{"n_layer": 16, "d_model": 64, "n_head": 2, "n_kv_head": 2, "head_dim": 32, "d_mlp": 128, "vocab_size": 7638, "activation": "reglu", "norm": "rmsnorm", "norm_place": "peri", "norm_eps": 1e-05, "positions": "rope", "rope_base": 10000.0, "rope_fraction": 1.0, "qk_norm": true, "attn_scale": 0.177, "bias": "all", "tie_embeddings": true, "parallel_block": false, "extras": ["value embeddings"], "init": "normal", "init_std_qkv": 0.12, "init_std_o": 0.12, "init_std_up": 0.12, "init_std_down": 0.085, "init_mimetic": 0.7, "optimizer": "cautious_adamw", "lr": 0.00309, "lr_mult_up": 1.16, "beta1": 0.95, "beta2": 0.99, "lr_head": 0.0137, "warmup_steps": 244, "schedule": "wsd", "decay_fraction": 1.0, "decay_shape": "linear", "final_lr_fraction": 0.0, "batch_tokens": 16384, "seq_len": 512, "doc_mask": true, "train_tokens": 102700000, "steps": 6269, "dataset": "wikipedia_en"}
Each number is 128 + 32 x the weight over its row's rms, rounded and kept within 0 to 255. Layers, rows and columns count from 0. Numbers have three digits each. The size before them is the row's rms in percent of the matrix's.

# layer 7 attention query, 64x64, rms 0.15, rows 0-63, columns 0-63
088:187144193097141163092122175172181151078175101061101172112096090168089141095082125169173104119148105160143139110138139149134147150135156144094082151121117145128121180077099129130117129148128193
092:122114070143195113144132125099141158114138159121119095074133152192162119110193129161076183184158134145134063121166133092119116100111125133142141173136127153180149160149160088156111083077078104
092:160100098120111074093134142133108075136087164170116062122150109113088167142174084175120120100133119118144198163122101069137074097158100188199108143117108143107129162125137113089160137110176112
087:191159184117151195116155126112111165122086079077119137110100156141064098117149142129172149173156170151139140119154169121189139193106143103105094153164131106176140160116090149141162122155175161
090:142136100133123173136116123153101200105131089157192130195143175087108147141145102114167156112111197110139083112104158101053161129109218121122099143179157148107098104137152145143172126143122143
096:163155198119184155134136148147134111121123134093118151107114155162107090149085173111177091155183147153173125161133113143107144119090123107096096085124116120186130166069110124177179136093117219
086:140100179142129155140145072126120094109101107113099199111110133118127123135132121173125099103104106140122160117171135160187186146139164153065177170131109172147166084083093172157170192085150089
115:171157139109126112133116194137119175058107147145141091132122147141069174149123113129121114082157142161125064172111104215135139143177154096100141093174093112117147170129158157092130127147124205
104:142157135108161183212120126151141135121101101139119170174095135152116130151085133139137083109165198126180101163117151210095138089101143090056125105150151114161147139097151159118181133099126166
113:106102124075167099132081112097124138105172139113152108129104065091131093124101113111171144108103137172128124111063158181173085165134094099079153055191144145111145132081171151078100151132116153
096:146116151148152088169131187125162073141134076110163135109082110129135116131183129130187140121121106181073156114157160132142126146155096049131118139126053087131153137118149158194063109166129106
125:172132086130104182140224103138092098103123119161106165132120117131104119150110182120122086136141159099127181073092124129138123135137131074102121186103193079114180099104106137163197129117158126
100:090134130171146122157103124136149107154135166137122168126081159154123159122019174113153117122114103060160144106120171136182155144048132119140155139132133141165096136210126151102188144105113133
094:131123093062077169123183103142123125078135116121110122116121105123096116168136121152046077110160161108099141156109092146129138090159166130111113135054149136171110119182062126174163092178143161
101:144057111143101103118160119188160062161096131107106190130103123127160096166170097141150123162078069140124178169144114132104172109126111103152167175116100157187148113134109104156133133114165063
091:151112097132149064135161136119137101145196130139190103098093119091160122087120149138189153141145109135047153171073137140150155108144098083124166080125067126161131121144082158185100117131163162
100:147096182092111111129112093166150116108155123137110110135150127100094172180103153090174095122135115098161101191098112180151160129131109090096123127166142035135105052115151098126113153179147188
082:117149188114142191117119165104139128130130165094120195092082144163079131117107090168161115161136148148110182122170127132167145169118129150103073125129121095136053136119065161153162125117114210
086:116139096072172192126226117074092120134090144149098128132141183117150145081121104101106126159107151081118160152143119097118097126149116085182160123088063130143120127159107066133136124157127073
096:210169109132110094098087158138159177172120085127139111185171130080088134113129123189123132115164118109130129142113090052118140170133124166190100105085100129169107149110102119157192139092138129
107:190123128137186137136140119155162142159090114130126203132102136152121112079163146149173147145163194137170152099153151104122130142099150169090136072148114140114135170082080151198202084128129110
093:106134077116145076087160179136124109098129152193130082155182119127163139130131119141117125109096133135117105133129149154103129163159142100156156190112140133123113113255144080103085119184128092
121:113148120138171131177163109135126111145123130117143165117092153142082153126102187092139130149186110119152101114144154174132185127140099107097099153137109059139061118134109207138068092117059190
077:094129147138094080126137112158118191051116157184147080149126068122105148084116096097121140095093142109096061117086146113091127151163167133187099154148191147099098148146154102128114146166080123
090:173153147136171126163144137122120167136133106117166124122155167141125062093184127175143076139212176181099111154115131159093126148166128098144107100148134105116177161141055099196099097146148122
085:153151177196125114103126108114140112136131163108131104084146165136074097145156087100138076070083088131116177156113153137173130166173105142129109081135131073093118082088162107095193100157179122
111:127140134117145137122149127132101143045142174176106076151172107073103140146095085097127116106066137146148104193089136170130114177159113117122089091072178130139106110115149098067095143166084162
116:120113128123134061172173135116136119187060123130134200097115109119186109116101143128178172180097101078118153117136084104128099161167096140135135157096078066130148077117149120145098102078111099
117:141145113101111149142118096139157175078163178151102096178114137141108162175139154158203113076201183078126072126086102163123149130112167146083138095144136132139115131145115131122150164093097197
132:110110073102184131170093133076128122143129117123163155089110135169150129094147089172117208136146141161157112155171146133114102139123108064069134160166041081149160143133142129100083155099159112
102:112148132119110114115190089141153092105128141160156180121075163167142062150153156133176169128109154101098155122085160106121155107171107071186145173133061095173133113119090115193128095111159114
099:098105132076142082147153098156124133085158166108113160100130146064135147148151141110126109134126130052080149123068041101171103176149117091141093099102149143103095127093105086159180122098131176
134:159162125140153182144119101116208107139108042111106198095079136202123103067147133158148100132149149121159122138115144126085171128112142149065118138153145149165154139134077077146102136110109102
079:126109189107168127158163055151140153067147095129143142092126125138128140114127170089136149130124127110158123115133126113144202181090101121116120062195182125117107128113120080101133135196056162
089:166115093174163168162127146083106174186110100089100167139131164191120087120131096173116154155114142159179098177155167114096117051090129113137106168117128139141142123114126173167091121090187119
115:169130078147158167152108102100165139152087046085146181120091136149120108092150103178174121138162135155160117173192133110119111101080134101102109164124127136162191123107102161164097101114162071
107:144126150094101083093137133182073103122189158158112084123202107102082133171133172093147153086140094117118160061113089152151135139149125131129179121139173131090117119160150145070185117158082139
101:133086058153101138147162125059137164136100069055131179090114164157165140090119122142090117141138138148154115196180148099103118123120149176136118145097112156154166160094112123194118119157140080
121:134128144176114171143121087124115160168114116096118127123102138187080089113121134173110162175148157153125065178144112128139163168094182109065075146138107110161160134158099186191084117095155160
091:120125166114121141097149076143098149108130123140140048167202163085098145131183085160180142128068139115073124148145093142131095130135077177162146093167155149071136134074140134128150171120124164
101:104141212090158108177113105133128170118148159132160106152136128155119122117098169133102153128186186105108110121119117139063146195115114132069077069186140124170129123112098158134116162145082185
095:168170146169126101205152139135105110103128172157175124137136157102144093134096119105097107147186201079148086134075114165119100130116116120112182109184115140156135126081173152169066136178133126
092:122187164081130122106128161097150043140139100161111135103151127130144086106156088069127137129123115143108187095097097103134085144147160142122135110148109114054148173092150105091187178108132056
087:149198126139176208076132164144112130177105150128205094121149105135139099142140142144167155104099120111111172091087190154166130111108135139128123191116117113115144142150188124132191131114137064
095:134189124196115125122109102126128136054109173096146109144103124122165129164128129127155136083130167143191066181128078110171082133121120064114125087136204105153079146141151123114100154107170150
108:142200119175106132084138153097146115134119197109143133105093136151129090155125121190136082163136107170119161106141106118175151112110104081115165126109034122139154135186160155118098098126208118
092:132120140075112123102094156111163096176181115181108140181091113127121071096146089169150075128088085126109155032130144136136121098152126148152138134129092166112148115088131137102205143114106070
087:124092196140139159180133147115148126215121205121098158174121148142144087122150174149146178150131164104177140092164083171111140184123131115112128190158116096164155141137162139165107121091104144
083:101061095133096101131146079176109120039132121155118136106116112111169147127076160137144130085131147113102073088116090110145177117144113158141118102174193120134107091110169080121143127211105156
117:120123130087112058138110131164087107075124212175143079134155114075147144177113128115119126091130126115078125109080150128148134120138120140186194094102111116114081100166206108085142135147108154
091:137194133133134161179156105118172131152138077107110146158102183196115108111119134163163171186183195117162110173156119131125130121089159128057106140133118160157147169082104161164125124081129109
091:103185102090168147113151118173129130104166138177167080134161131130100141105144159124120128104139116098130170069122094140152181154091136097104154058118109147116073173207090113091158144166074147
071:118118100098103083086125110135139080073150105135129072138128125155144094111193114150143115131085135187086169119149167098184114117102187134210131147079145128157141108101141115076152072165150092
110:133148124152137150139066123147097108180119163143107141169078151146128109139098122139141179153132060122168153114147126153159142088164133066072155111118131091154161097166112238179086130122156118
076:088093067136104149135091168109110084182170167202097140101083096102145133123075062170122108127141090140123156120092121117102151078164171099118131143132082113132165116164105104162062121136122093
107:099174115139168184144147104124134180170130027085120136132103121153076100091114146169132129163174144149143082145159104145099132164115171091066087141118099139160165157079077160154135123124132150
101:164147143140137159113146121131160069149123108082183119127140122095177129129178113094194118168100073130091203134145157121164152142135146085200125164125120141064050099128154116102119161099134136
103:067104142088075101089119126128172133096115087171189081095170104131125146063174121177157121126118157128088102126174167118111120144128183143139135108120122157086168142154151086127193155166145077
089:197069145146129108137159197097112076156136058127071152115097136126123143111114153119104138145073089084102141135142133097110118090177140144150147179176071148128168130061139090136138153113083117
108:150106173156111084156119094113121130179103116135133140133059216147104082170144160159096154153104135114112119139128146156137159111122045160110197145103059148181129130120131160159079105154132152
086:142152107146166129142122125132108070107147136149112140104110125108187149206085068127095091098197062136107126148092157111137151081157114124081082086093082105131115124138136191128099188093109137
088:079153158134144129045158141146139091144114145098112104096160140148130161111153159135186105163097170119132139071162167095083146167069158115140121174068140167080087111155162119102167168093095135
102:104129094100123136169146125151107216099107146091164134093130153181116154168118137149146143142134166094111043111071122086144090168097140172123105120210170164092115183126101126139155150134099136
136:083110142120107147170102089109133180053141122156178062141156116126143123162117088141134131077093157115125036160105101155125080154162091139119142091195148146115124172102120090160131179147138122